Each number is 128 + 32 x the weight over its row's rms, rounded and kept within 0 to 255. Layers, rows and columns count from 0. Numbers have three digits each. The size before them is the row's rms in percent of the matrix's.

# up: layer 5 MLP up, 768x192, rms 0.152, rows 210-276, columns 64-127
# down: layer 5 MLP down (transposed), 768x192, rms 0.143, rows 210-276, columns 64-127
# gate: layer 5 MLP gate, 768x192, rms 0.15, rows 211-276, columns 64-127
up210 098:126142159086132134157122164116111120156089164112128070172117161143112144100141103125168119145141147135155158140145079128109109122135154095170119123111163141067132119140147127180100112102139110
down210 098:098097103108110130148084144164099148154115136161143095127161110113152187119123117141135154227108143105106108153097090148171073139196046165133098093172108123151135128136112061143158130133108127
gate211 095:140099113094117133141140134137142107143080154120114131151162079099114163158042225181102029072117099105112118094148147148139133157110089094162132113141064130105113169109115092137170110150165144
up211 099:169111140112133115122089119121183121137112185089113137100167138112055157125124139172168183122082150122141095168127124070070159101168043129155148182120150141064075138104096128131105182114148111
down211 100:118103106165145147087139148107070125110143110107125138082143112130173179039114163063114161166186179105088108147125151108174130151063190199106156105149122152187212146080146186160128118098098101
gate212 096:164121058129144157206156117146159142151128175084151109153101148084097094188096175074093141153154137165156116081135093155053133150167112137054106135136105137120142148100098124159101092169175147
up212 095:144161121097087123126137138160075116093068176073150136125122135071115118133094105156171166152081116124114146115125079111087194072124169163187165094121109167065095142110130124080084078132129098
down212 093:086116155169127165113119151115152146150152051186160122162155085137147097155141155126114094131179109100166087153137195070123151173113129107109123126157127055249183116090110148174098105152133124
gate213 093:093133114128115142182123147121101149105169118166129175154117153101133073218127155107146141116101088125141115123068123145130069112146225173187138118116090102139105156083145134100068086105153095
up213 094:124137124062085085122148132143086132146140067146136127152147133133192116180157161069164147089157163106076132116102151110117110167152128162076149129089140146110192147156136132087182126012162137
down213 084:126084141197146164162137111121159119104129138115126136135072101136092120102107119173148176133089090166192142125155104139118142095115082116124068108109089116121060097139093100160072145189070105
gate214 097:155162128155136167101094087112178161128041176167150128101116184151112141121107060118095133091144135133169153100170097151182117090142129123191120124141125126158125121139147125113122131156107120
up214 104:106133099143092140099143109132165139172044104168053157114154114142112110150122144157156133155167123114080114120092154156131109155152121082140207128069138169111120141152086117160171143056157194
down214 101:140109091156050115144109064106112107074149153146145095092122164144065131157172125064095086121095150161142159108173087122137103090120103142145129146138115114119136154134123133172104122119134113
gate215 097:111118125158130167141080097087139127203113103152161092131155098061108142108069087089128117119131138143148101115159121127123134131115039110149101133139116088177182081124154132171150110098141116
up215 093:132150103163097131095104138095134090142144128186101147137119114171121063098154095172138078142076126090177122142149106117172107143167179121109065095153100114131087134084140133080097119122109131
down215 103:084121128205146123120185056144101130150099095092102141139123147138159125099074118109098167113175143102116132142124169109086150155152116169191115150169104123081119080094193062100143097119144138
gate216 096:155142072070125170108153095115151106183118120097142123177156156125111164152123195109112161112109162154179166100094132132150139102143162085115186136173127094136131140155180181125103083224110045
up216 099:114121111037160139133172124127135175154170141099141145156106099176146168120160194137157144187113137193119179106103103170104141058135166128183174171104108104202142095139136160117111143147098151
down216 095:135138161183160144147159169105141111127082126114137112135137120065139101100131155174144166180118067131082157119127123120138202109152129153153149114123116158121120128124123062125139122117143139
gate217 128:117165096074183144141056181101135092124140149102104116130073119064132113136155140093103089112160189151107163109100113130155129122082078134124118152179155200121109132108078162081165146126093069
up217 130:093125128067147155153099193125118109160128179145083081149109073100129099147116083110115151115201129125137084153165133136137144135190131115067143112149120157094126149142149117074116141133121100
down217 113:134136124103169146149095159091141116142142129120158129114169130131089105124173172118130104130134082090115225128147111124095127104104152133137116125148109193159082118144075148123181157156148071
gate218 092:142161089119103107166164111088122137122137064122170044133085107146102145154142101141125144101112122084156122101101187109190143125086114179094111160073183107137125148093094183223053124148100120
up218 092:162191164111121137159098168104106157169168098112135045095085123127098145147092090174138084145150109153127121086079166080113124112131101150174170096107157108127137076073132084091074148120134157
down218 094:085023106174076134134202126168157097151164093088116160159158180149150110136118189085148127119131159107122098170163071144113158163169072119091187124152116170090138112124154114107198084095104168
gate219 098:137188150038149185083165186127085057074127111088141146139091128141186140144132098147163090120197135131182169117109133154139155140145105099183065132069119130179116139135118110142104146113106159
up219 095:134088127065115116190177142148075133102131106231144129170089145163106145109128114067103137151175079114118119125152157107132135073094147120166143152151131146132090094133106135160092145125130110
down219 098:097137152168146115121169076099099150092075156133156095181074083125122143156158110158084110149094154168154122140148092198151139120097184159078095165105111175100103151122125135134089114203135092
gate220 100:159131150131161115120118088111126140108131129105021153140118177166131076150121129124162141089081098120081104074125131197162132116120193132121079150124123086146116185115156129155129130168103181
up220 096:100138083097145140119154160074124141146098110111109150119105118152060109139152169105146082127127032108175119125135110179151122073169164115097161095069139110132149167094056134172091117129097116
down220 087:163129186116086144143073092140160095129104135124163090083127115088167064129076186108139144112097131100099104176145103109130106125121096140114082147169059115111093130187082172089074139088134137
gate221 109:133090139130125156168093124123213109143080135151153159171088092195103104152028110124123111172132108136163141123096113183145108054125125143100134121128135078101106173127157101125087075131145165
up221 103:097119124139109065077105177152139113101087174142106102100178103136177094168121105185134098138177177065106122097153118123186154116139085163198103158171124126112125156069126138115102149130108089
down221 078:140143155106115168183190104128146149125164129071159160142118126107064202138154117117125140134104152173168136148159123153121147106154140100100133114133151103176127157112169113130114105145172140
gate222 100:124172121151186118150111141187101102121149082115185139151206176164164138149120164056104195090089112081178123176147193126107099102149177093104124158127115089130129102100134118123099105098136141
up222 094:125136089120128120139058140078096158110116158107069177139099131167158124102183180126110128151099129098140194152100130153152105061145167133165130086139110146145089110079102100129196095104135085
down222 098:049096176079102164141139121105124113140146072085130082133153091108112118088106094192092125116152170182087128079106137100143127144108096179112132117150146074124122182172136127114079129132081136
gate223 099:139074110129131174135084117146101182155112109199133091170074137147120103193117073147116087078118136191121065123185095163120183105041153113122112094097146161111124140129085095124128151117099157
up223 097:103096062109137132084142112163092137097127101130108144104189146112103069147134119155105127097102153174110080098123192136152163155133130105057109150089133126105117104138091169104164118122121142
down223 093:138121154141128135113119132154075091138143139110138110174095155126130182102117111150153114139146129118161151099112086191103122104154168124212153145177110167161147128107166131123122124128177130
gate224 104:086098178115143085181128179159052093099158119199121181150146090138078169147133101139085084141122148132088085112112069119080136190112133110137169144106172143095133150146142114122115103131142179
up224 104:144115105091131127171126080163140185083116141146148136102070137135105156146112147123124160151141133146099129127096137159120118134163081144157183144105124137120140152118129139084115164042088125
down224 103:133113156132113108117148129158125066181131114072143163110110139100164077094113132164144091126080075087134115096171135116116204037157149093108114172091105058155111126091098124136130153121152135
gate225 097:131127165074155137154152150153155127113116159081114119130133091152117165135093094162145142105104100100129088166139110173109094152092096077120119137126081147101087132134119076137158154114123176
up225 098:165125114060125123101128083176120132146105119109101161141082145149157099090143116127103101137064049140137138117106110126152113182131139071152087171193122124133123170137141123092106093116173127
down225 092:062143118153198120159198153115124126056095167098193134142129107177134206138106142167123138106160140100129150138131158107124121109137118111152135118071115124122101127135135118124132143133088148
gate226 100:162179138119091091158166202073106146127102168171119102189083128107160150117166165051179187110159179164113186117072164127087107123203149124103178156105148165062102071104146135130124106099111132
up226 089:098118200153099097127123199153083130116135159102114129132080128118078145116126137094169205089162120173125125111139109128123092088197162038170169126115141117092159071088137161201103159063086119
down226 098:144113075147175169109153097196146117202173120141127119092174136148170217145119096198082123136112096083138120181138115112144142175073135159065088111163158122166098126120151102113100177164130127
gate227 097:124153107141173149172088148147076122158154100138099139169114144098055128120110165120098085085134059121095070108134170066093135140090090140119077143191134136134129130150132128115166121155129111
up227 098:073132195139117053093094130112144117145174078088088168099105146113140160102161135110134132132143185176110095142121106128178144169126108129162145141106162085116098160150169109179201144072084115
down227 102:116116105127143144144141178088058143160095159163132119104095124067080105123135122117171169078079076088114140101092108082131129120070105122122144147170111072116146125153120141212164140134143167
gate228 102:116157093117144156074124147169116071096161134090128103119124074167149120178100129103094075099128110136122117191159084154133148093161097138152135139090093134149126140101114094147102122122158142
up228 103:084059070135148117096150078117125151122143136192147115133089146083180148165092143123168150143165168082121156177166169148125146125097124137122143091141092176077092110144206106175114137163149165
down228 097:124148168095146132152139228127114121111103122081103134092170136149035088103164158145148172104041106131124140064106130158122171132143124101125123093152147144178123162114121140125171121108090109
gate229 103:094146163110074127130128137154088101067147185188148148152093099164082024136119147116179129106145152161144130110167057156121158139097145138130119169106143141162105160069119118097066087109120118
up229 102:141118131104106150091114135137183092112149092157172100053122081182127135102172092154102169082121130122097144047096094169105189120123151135128099141139213127137126149095093144102116089169134204
down229 104:119117176088142117082144203081158174144195117161114084136105136107091137076167229146154085066108121120145155131147183170100185128165136166149179136139124114126159121084068137114122139086119165
gate230 096:185134085166142118141135106043127117083124110117158117152146149126138088062117143046135124124143096156131127136127098094148189112118137155105073104102101103124116147144139092166145104177068125
up230 095:082166193147132125168164123108139160141149153107168152123131129146142109073209148107123161170157168115169180138176072101083113104105112102118079165127067117135157116111076128081096118154193103
down230 093:137098081137179157153043089107177070118190099150100087126143081112098196065139115120155167136120160112156081120135145095173193165118129114177155089126153155099097119192169108130169131100148125
gate231 100:182096065106078086112170123134122072149165139109106164149104161122123113159122086158095175128102066184137099170088137114166158193056091119120129086051154093134175124078132103150134149084133138
up231 097:101090144127135171074153121140119136145093152172095162118131090129112139138088184139141155157174177167077149069174147088135120099076128094169124159153107208145136165107054148085119147111120075
down231 097:131171094138143065117125150144151089111174095128090204102123140189116148125070124167143128098111098160124072163128192112161180172184102131162110129123070066150152142131193119162055141149142145
gate232 092:165101145142167107179181115118126157184099087111146119139111182138160128123116142085071156065132134112145163118155139173093138125145155094103128159128143205157100199114128136100114213118162241
up232 100:095125135150143088106122209139166156107160110147108107157157096114070105111145079183137108136131099131142124118124159079166159146168124126133171032147149085093103077138154114151162061147088071
down232 109:138143070156147192108072123176159152155106157127133054121105111150100105135104119154140187128164151141132118080160157136091136117135109169111121079088112168087139115121088088079143132101084135
gate233 093:095120177138113129201114137117154098103197121157150102129098119127157140087116145095111114182105149205117134189158108110069158104106096102091067120136113136092132121099140135145134121121097183
up233 097:136092120179099114085130107106077157191128121074126184116156100108100045141089117152144122087167101172135069087166076117127115135126186125204141140112081108137150152125192102112092129109082119
down233 097:101116109132137180131078142146124112138162157157173118172131127147142175102178142115118124194142076096155107127128108122121077123079094150134104144150129157117151139051068131102156058151138192
gate234 096:167093143077113082183114112119120096149134129142126125120077163117122110104114135159119137035125087156110133108137150089082133109165144174160081057141163123125110068139094120098250143099055110
up234 101:133161165127172062120126124183110151172124096096103092126112148132206110107144107121109104111122143130160170124153122159150157086089111101131093174116072091120095106154092082116180100174166161
down234 104:136162099113146175133123149045111130162118115155087162143101143090072130154148101145180164129188086119118149112145133139098165223178071139126127075085114199073156105100196125178133117133076118
gate235 116:161119068151149128164148201057154092107139108137117153112112171131147107070070095082140161069178184139116070098197091104150157101173091093112041096142151118109108170125172143233106136130100091
up235 106:145089076121102118172140141131144110103139071099152135076084155169155058156154131147121097089124137136102080102130127119123108093170077112100153103146103069152147126161119112145095099124053209
down235 103:079153129099121163176103179125177161092102202078172149129156085127077128160066142146150132132117150097144191120083083168104081115124134104116110101048102146202120100147106123133132144152161068
gate236 101:120151151140169223186117125104155112099101185182132127185144164089096199115159165115094132106142118185131133159125144145139065177069087111206137201128062130157118100132113154103137119158063127
up236 103:103199141092183171150187106161138144122106107121167106121136184057134221137139126156161120133101148140104169168159115121080149110124075115140116118116085177154096158138105117132122079112142098
down236 094:134070111124154112134120151159085148091144129147054142139106092170130073178157086161121152110169108143156107167048130134125135107135146156066115070159150129187156188127153159139156133127156170
gate237 108:066110180164128113116061130110130147179214090147122108083126194125175185170155091075126141149146119160140129134155145108099123072131118119163130131107128125138145104161112131103143122178073144
up237 108:111144110134086144120124191188156108104118132161050084094088155109161127101148082069075131136145147088109109149100113151138117125131126111147122128130106104132079115088140138098104180123120141
down237 108:187166104095150133102088122155133158142141118152089125110100134127089114044102098107154132074136106170136131144145145099164107160148145080154105124134136205162151095136128097175186159148082153
gate238 100:129123079099036125128127139052101142152146161103134184148071117119138169110101161130138151138061153163073127147139088061080082188093180117173147123135096129070150104144217093127132122128068159
up238 101:123119153100138105109212116048132169114181073104139168153153098084117154088147131098082111126091132106067126099204111063162096093164116132105090168092142104050023103160152067113132136187148143
down238 103:097115118105141143142129102151097132096114080069131134098206184219169137105165133113114161141175107127172158129119148092116147110103163123118076201174146188165163158134122178156103143127110093
gate239 093:131150172127155176111089152143107090137065140117178174172139112107151092157080103097154154102063151143165096136066086161092127135151098106166143106091155146159108120082111125171110118127142130
up239 087:136151079085112121190116010131119163205131183149105074113135123079115166116180133211167145171177156120159127144180098106176132095114165157122082129160159096101174119124172068079133151169103107
down239 096:084131163165107205090091220114173056104145097122119177148140097154139158117059131116097134108112190127115159153114127129095148167110131117160176128127125205142114142107104170177126100117175145
gate240 110:135113111085168164171085118152153100140109104164151143107101150109168099165181102117119196100144142110121168148147170118166132137149147149135140166117128133154185137109092176185054110117082105
up240 103:123121088159161122135151129131194148206122195089073103132148177110115069123079085149084168140164114062189106086159124142116124101097151145126147166095125191122111120119201215112117160127096123
down240 100:129128136084157121133079124081123111142146107118132148075123173159146119082137128089136104177124132120168124122145138147142128131064125124125126177156175052166115111131088138088183089076114151
gate241 103:139121126154154133091123171133065147125103112144132201114135119120172146045171148127104117171120127153164176160087156107142141118135092157144128162128066122135148116193102149101180119087119075
up241 096:068172142114127115126090122181147111139108141144147117134144129154091105153145072103060098158149126141140099081084164114145119135086105135123108151211116104179113210111091086122115097113217114
down241 107:156089089120136147157124179120156118123151158123102107090160130112142188007126138123140136074103122142124144128099158134162169132111091127117156173143124128115119119175104115080159163165128072
gate242 095:122092167101113164063079124086089153158145135121107144120068117171100134120137085131105205112165112104152131155152135127142089093144072085156081130124184147048128081115210090108107100146071143
up242 096:133131098113228133106073108108155119111193120159110071084195111131123147133163128108103123133212157166130124154137111115158153107151167095103133073106204146171122142130156140115104135182187138
down242 101:153097151114105168138082118154097149096154155086170157089116106132093096131135121207115208145114160100139168146144134169128058151104116171151106163073127113064118129141115119113177132117107169
gate243 100:142130112103107193101072144059108097135088134091176108157122168194154101081070126099118141160166094121112119099135179108114086140120060159123118128150179128114109115124118074144082141087120149
up243 099:111097113092082141027158193139116172119040146141163120121100131123161139084068107100148117102094071204158159107112128103130115145076078123116149120170144170169133134129099149167126108150123091
down243 115:144140067148150148083091163149192098105157164142207126117134157160121076079116117167138099107123091132196093095131146185148136131087123133126044084112175155135089120083074141161043133136134123
gate244 105:075121126157165097129159148091148088142110044089216103090055101151077107096082116094106140165160131120066110147115104148098136131122133133120156064087111192133112086156164185133120113135167095
up244 105:095033089136147201110156151181132132136114155159162130180162104167130177122090177079109099142157128102135166094168125061076101131135119167204117162125117116157170100178122169143122155093151158
down244 098:165195139106111104118132090113134110125135104098158104106109137127100176141149138206137122119112115150134128118094134193147159146183165107096189115144157128158184160116137113200131143217123119
gate245 096:146137117135102142092130152145151184149144127127113149143063089154149131160130113155157109087124174115178065157145089133090101079144130100190137153131117161153128110125142199119133170078128132
up245 101:082114112125134180112189136111114139198145108170080147121135104088106157126114102097116134110132172175114138120131166167126168132112105144102119087132167118100128159120077111152061096125136119
down245 100:147092144184107131166124125175140120137142122102134097133147143146068115093125137151102095123071086152124105165133142144110141107075096134138135086096073152170077140098172191151090171121148096
gate246 102:117094103168159127154157122112112076107138138124183138098159116086120127151085131071108154125182142114084092102099146119168180121136136117113162205122112129150123112156141172129170171109130139
up246 110:131133114160144144182093096120131124123104081083122179115202139123083083146119118174124071166095095141067084109091176108133150128083112094071115125164104136171091090124139136131067114151121143
down246 106:163118139120197110099124144091135132142137052185140079160053121096169151142138098163083146110125176093139151127112148121050220129106136080150089060154109119124189061104102097131158107106169105
gate247 098:128124123084074211134174162108124166146132168118122149180166100166098172133115137055215152120175131177162139144113152100171172174135127138094154127097139158114195107117164149153109139169074109
up247 094:141169161164123156105155138163138113116111090153080114130122126184159136188110111110134123098098124183142135123124130092123167126086170127147134136126122145171129130145152147154153166180119060
down247 106:162100095095232122163164161178127115109143107136079116122118143186136122119100192156093160157171144119077086170096098148129135171126156168146099100129101118120097117139133090131131119174135135
gate248 103:105092109107193125127149144106174149105122156095190151111161122096165121172135082151104156019124160139175119109147116131088093134132111125114127115087105171141088105107182129204073110157073111
up248 110:075101181101142131144099161052146164163108097070119162085130120084145059101132134091074120051134120122222088115156104140159158095119151144079128133171117134098113143133144159150054129165117138
down248 102:137158106151076142151122145139133132132096199102166152086142078095104049135104182131158138077041101148131158156138097132135078097158133103142148091196130099116113148192202162104140129169112089
gate249 101:129089113194127222133156124104099121134170127155141105163130042139163133212165115108141108146130136098109138080161116109133136114201114086079119136116126151121104152120189105167155154086096186
up249 106:163092152109118090124072152156165148113141118139097167095187078081119173121111130130094152096121180092159131134147060145124167132131129126118110168166128147160102144108108190116138180124170095
down249 094:107188109105112109139154134080048087148078128097110119199065131108130167136096166088164109157187135091118127102107139134127115131126158105140128054127133138148120115115150091137095103134092148
gate250 101:124135101143139157139162139145169110123125164054146134111074127166138145136119168138105107112058114196089142131207156144192130095132128140135146116125153106084086117133046131109132148161158118
up250 098:060175147131169094096116151126092138141122145103121149126188035119063132110197147134119126089162093094136126121179186147164096076148164073116092152179154139091130165183111130113142121120129140
down250 100:160158172112092081142143155115126111137165132154176110166122166172156170109119140142156163085130103157138144097079079093097077163122149061114070114035125146113070079138115089095125132173124118
gate251 093:102165141153100119158122126130115132121139126141131140075130124127104136167137139173129090205150134143134140152146157140170131143083132086077135135151102118172125178068134168169102117189155151
up251 092:089121126150155112126114140159120135125122140162131067104035137052143101129098162132140134129091146161179085181111196144111126131086102096077179083157119110120093132135115116102077121131057136
down251 096:148097124116203147187109186121137116096147127062165108125136134148126082115122160146166105051136142122106144134104106177106164121120118188138176115121129144140173090117104104072155136111164123
gate252 097:158095113161192187115095156148164157152115099151124128096133136160110146121077155110195133116108201134136129132120088101090146147127168124141111149151169134132188218167156116144116161129129126
up252 098:116129107103153163062154165112093083209125145093122152079122122136134113145153154175095138084177135114168093137132095128130140078194143157095070073108124147067168097147133081179077161189136133
down252 096:096132162121151061155149127138115154085072130145147083155128121155131128112132169092075148161071085087115170121157140114095134145090098104171181099094153107154128110164106174050107101079128100
gate253 095:128181137101158115118109154112142122129071131110084135083153103105125135209102142111175140138163164119084066121110094117159092141154111121134100175165120093181165146116180182192127198133135140
up253 098:173143114096082129169081166133050118156089143159111128133115130136146068165170145175138107087133114089143097072148161134117172155150137145073084091136137097135130095170106164115119101098112135
down253 099:090142136157089185110158122164149103137108087088133069193099103102095110129091089150132158172164114106191125143070159125146150182123099093120131153082107094144093143098147097136100160100079100
gate254 098:173189121043181135165092173063148099136106103089173124113140149138149166110132134154036182138106145116104177128110129175088077105080209084167152092132122146112133135163128142133106185103094152
up254 102:120128133140119136040080155104151164072080223149141122131158153148159119132137169086078170116205158163183153116103112129136140124119155145145100153145153140165177138152150084077116081125146088
down254 095:144108092132194154175137122135086085166103058149135137137160134152066092150166167147107094114043146126072139118159100122141109123080117098135163092104090108126074141098160164142130150181118118
gate255 093:171110222161154120182115109180098150144147094078170115147117037074114160133147156125106104100094138194148118145129157101104135148102078134146189127076048188112126123137090080149143085144081125
up255 096:120135154096114108192120100102117103121127077066103180164128099111133153152167157115117122118049166099157135173151121156126128177105106146106104158119120198183111169149102136109124127108168111
down255 093:148091121196123050100125107148080121101149172129119138101124097161109048129136115158093171121138096118095108123182135074072126092150076191063110126192152144042134158138154123144110159152097098
gate256 104:122106125116071150150162145118120146107102096137108150155117146117160122088096095094124105126128204181191074132197116153156105134134062142098094160099214115096114121115135112153122176125126078
up256 110:119101151145111131097100139070172124140169216156140099113093120191141175134167062102107071136109115139104149136135136106117166148141153140147090117111054111151153157140142122121147100171138118
down256 106:171122138129136131167075103096148088071190193079114094142102091077096171057165187136121162163126105145114170100101126160088125119098151120088115133146124087182136118136114180119140137082155193
gate257 107:071148140166085133091107162138164110139106140125151114137137189163085099094112134084164114143148131144128111103081079159143084135076115198131119130147187155158127134149106141126062109147165116
up257 108:157137173054110157052181110124136118172046176162162133115138119120091151122100098108158162159093113130108129136186082113060141114112138140134131130147105161104197126137084129118117127139113141
down257 106:083179146114053095141175146069157179143111117169108114170124142124120135125087179143124082113172085159154154086101161119147080149173126159115219088100136107111115143171098105133155161175137128
gate258 098:086121150132145134102121155113130130167106114117115143147164117147172150135110113106122092131162126150153189126158111179154146115144104126114124099101120068160204166126094114100130190182152093
up258 099:165123101125089167179131071177128080107180125157107100115145115108129134142185150150115110159152095114106093135095166091115164172115139099095094187138196136132056102122143102189106105093086188
down258 099:113130152127182183077068140126052096127122129148136146161111172160138159119105085146123137098112121082153186188167115099117147121118139109199133130137115129131161141074119107178158137121069151
gate259 097:083168136176167128057141077112205090164131110124156090087068179128138133113164139165118089132060102111161055119135108157135162138097156153159135156103059085148123106194136140135181135117102135
up259 092:149187141081125177164105134121106125054084124107080149168141070161093090155153095134070143146207092169127156104115115119156100104159088133124124099202178195129140093096156128133151113126134077
down259 099:055099147174139131082170085089141083143092161150166073119146142153200085119140112141130071138104154092082106076141066128131142153122137142133176084100088153181143156177171143161137121074122181
gate260 098:118120099102159144135106058123106110131131119149139145123105125085130148115104130067187132153114118156090162180142114101129102166174106128154133113178108135182098158111122165147118115097159079
up260 103:093144106140111186084128128170101155143093157137151074117177140164075177145097190134143148138098126099142122090114094093147138082117143094128105147128067109122100140187111110143107076148150172
down260 102:076087120120135134176074066114099066147103148130109148092170113128095197183160127120130155173129120153119151211146126185084134161091103088093144129131155128167085108112099139081139163093153170
gate261 108:124133125118108108167121225139193120129185126149148129118101126110148135180141096159084110135131133137169068092125214190133055134106141152127148143087144146108096096104143138128099121170134134
up261 104:190069139117164165143110149090085100117131118160139104139140074069119111167118137155103107103138165133104120164108121073119113156161082120141128070108134053166102128126131147131119172126092109
down261 099:117204109185162111086115131130132092129098157062110139075115138138126114089120125078089134176162057135121091091111146179082091140134172111126143157110145108087126112136106148112118157083174202
gate262 095:154121157119096140145138152167177084196110151092123123121173091128148140152121144160124184141096061133182120079108126106170042131164137088101107155041101191067130075096126166164132103176158131
up262 080:132155108139172116139113160079074152100154140164097122123113121130111110128117144093109064124147163119117139150147142182061243147085085171114103101187140105164145172112139070096115124124116137
down262 097:149066147153071134147136170157138120165104144092084151107029134108165156113154141197059172084142139127151149093126075087126043103185141137142115157094115150054097068150137129127140157145100152
gate263 103:070091148192108099087095097111128120135151189116108085079089114181133119152213105105167111110146133119134142059149094163140106188055093125202122101109148158142107145084088100107145149171132187
up263 097:114029169080121194050143174079050138094118151104162103162155133086167061146112165143149107119137123102114085135168172180120113102116153120101089123086143145118169084147152131132145153176095125
down263 095:062126108119105131107114110129134172137125125182196130163167129150122137084135109125149085093168156143079133125153115129130188116110115144145056133164165066131089109113111078162154119106142150
gate264 096:095148108159082130147119155137173183165095098168146118146167138138091142125121155103147111160122153122114124128119113132125084121084182142118122169138114166117132098107181178111134113151173180
up264 096:069076041086169147157135157114126145166141146130140150099137137105091067103143157125108158092105140142148085044166156144083130086159130125122095129134192157116156082037099137103119141100105141
down264 100:174141141072165119120117119181121161142152141188151121135111140147202146174220157111157096137073080107177171138203129147138156104189106102145185087091169062061176115163138097158130173117076128
gate265 103:132203110201127203147170087214128122125162117109119133104139151173133141101140118178094134111126119093122154090110165154079116101136172111110165178029102135127169174148092132134162121161109105
up265 100:113110163124164169132100157128138154093108140163142128134131132077183119103128093141170131103169074103166101113123110135145086078172075129073111133145116119077106165130127159096134164113135102
down265 104:154113102164093135162114111082095116102126152124164138111193108151138157198100147128140077129090161145111150098089157155165109123159147140148141182177150067073180082166083142104184028071179210
gate266 101:093133143100150143168127131186125114167150131145129128163064115112136100152074133114173139039168113130117136100071139180118102113123135116122140125128171142164094145145159139104175150155035160
up266 104:121126074110155128148183109136092105094114169110109213198134125084166086111160110147136067174106101087142119103099088127111101134098129114135105191157120061123140111113162146080167149117105089
down266 099:090167145143102143139104142142159115150161106167128038098161121112134179151124146161159148105135124139097110104111115106129201143069152084129122068151155153098097151113144110132134141168144103
gate267 098:086173130135171140131095148204162146131123166129149106159070107172149140138118136119097124107140111163124091138165075086187150113144157098134171155176140139130211159154078139134181182064181086
up267 106:109062112129069178096129123122137143095084121171164154094184144151160143097148127123090142100114154100165110152147162112167127167142157129065138149124056101110130141138051136159154144082099074
down267 103:178203094129097142116125098142166189135105127109126135181102082168108142085132117139093100112155116159125168119129124086094118152135121162115155096093144177208182139173103139084116140155168170
gate268 101:140132083093116118175147136180068178120159094190178127139134118060151165127170123078153117153120118136151116064116085084141119109170124136111072090119061171093144104108118085158123158131089109
up268 102:148121117181137065121114131094143100123091146121101148165161153141113088130108161153113083114083124148153139094117133155174099139088067120098072074138131133171105125147052136131152143115086128
down268 095:134136126058192138145134155123126195165199090206148207162113115088120117149182168114140142102172135136116121144200112085132120129160149177168104140142093175092138108111155090149137117166116071
gate269 099:110139123138148143125106091118132116088160142098148139096111129080058162137142137099139167055097127142150047114076130125165101099138128161176163159142201108131163095119113159142136111136162144
up269 105:134068111105141176102108088187131081146139096151192082114067103099151153153154143085102142143170139103138173130111139138154162117177173104164129114116106164126184149193124177096147122112128148
down269 101:184108177187136118112097159111137115083161161124142085116073143118139150093080149153161140200187147167111148197141130115117123147202114067069136143111104104063136101086150138167103163115214157
gate270 098:125157073124155149112165190078144159170140091137140147148147182094098074070110112140164168101115155145130123139120101169122191177099190115123149110109171158142116072140121077120155158137095132
up270 099:105099097100176180125128153144167120209153087152084126107126101138065103079117160138103110134096165145189138121105117149121117172137143122124160078124101173147114148072124157137187167074142162
down270 103:179080126142149106171081027061087109123103142104109104109174153124118093166162079099117088139146110156108129128086134136102081119170147120105111168127163104147135139087142154157107096094149084
gate271 091:110143140162164144092071104158145168187152153117101143072130143177129168128086137151115130109059162160134105150156087076113130108097102149128150178113101083149116162139112129141196175097153140
up271 100:094128097134060149171150152084108171140143144140198130173124129181165134117070155125112079151143175117133087174156120125152129194161132127155135141146063177129168150171041155082084150131099142
down271 102:085161111174112120065135070161172163075167123152068180135131163153071174117149154100134213156121120147190159196118068078136129132145096123109142064159142080129071144166130075088118151163117101
gate272 101:146092130137123082150135093140169137117124114233154143127108110101126131097165171105095121122152132080068096132128098125168106119135087153063119106100079071136089072140088126104132119084120116
up272 105:076150101093124165120071121132133108116083086116135162069163155072094100145108170129107176132147102133165171146101145119078103178132157114114124103209150147088110123088129094180143049135115121
down272 099:116119154155082110110142152065154135114158115090126150182127119219178158116166119111190099059112119142127110123180125141186144136127110118136132211066079110141149121163158132119147159130096168
gate273 094:118118126160111100069112184098130137099156171191174158095118112108100147132149154142169186076076142084143092183151136142151154080163136180115118135178106198105125068116156145126141112127133152
up273 103:206149148145158157088139200108110101173156158160135139103156078158159129129124158147159167119162087129089126169109130222080122111118082131180115149140094168109132146148143064155077104118060097
down273 100:131146091142138163155115122145159092126215129098125048133103156144112127134077123131141057148185068141123112063092164114159117179140121088072117131188120091164054081151145114121086125135141121
gate274 094:176130120165111130171114138168158117096145107128156127104041158149089160188079124161106142139134144102175149118141067121101085164102186098175131128158117189202120119132177144142186084141106104
up274 093:136174078094151089084108040135173133145128079107102137132135117124126178108109190175114139103120165165163132112119165139120099123111094133096163079158123203139149139112109155102138167164155145
down274 091:136121129148110106145113215095110116114149186166150144122111143143148119148134124128142130220115122098106099150149094125112087116176147106170058174113113118160078122121136184125100100149094127
gate275 091:155184173146091180154108131185078132178133121119159161141135125120087054129092165145102121121167150086116110147152120128096122105149150119204137080110156075102179203116109173121052071130120084
up275 093:081141152116172116157149121056135084108116088131065120067160095160166177135106156063126176158131170125124156157076107065106088143116155176076130144121169173062181157152125121080164088132149110
down275 099:182117116174143148183180125170139149102101148107147061147123183089161169116216053071125140086104056119150136103118150155117115140098114112128072101101111104161165104142080117107103120076093102
gate276 102:119152110130108084182167154121104159161145098156140190077066157144149061141096110132083099127147181133111100139140114150102076165063109078074170104143076102078136119115100117088104117158150152
up276 093:137163116156158116095135137150139100085180140149086118160147089045082215118104111129144121086105073155131110109118153073091151140162079153120073157142111116124142129144101114115144159098162165
down276 096:098090191158092136133101095113139158200109107176164125112149082210140196150127113147132148128109181150117155126152157120120098164112119122128171133108208149130084201072139132157102105135126100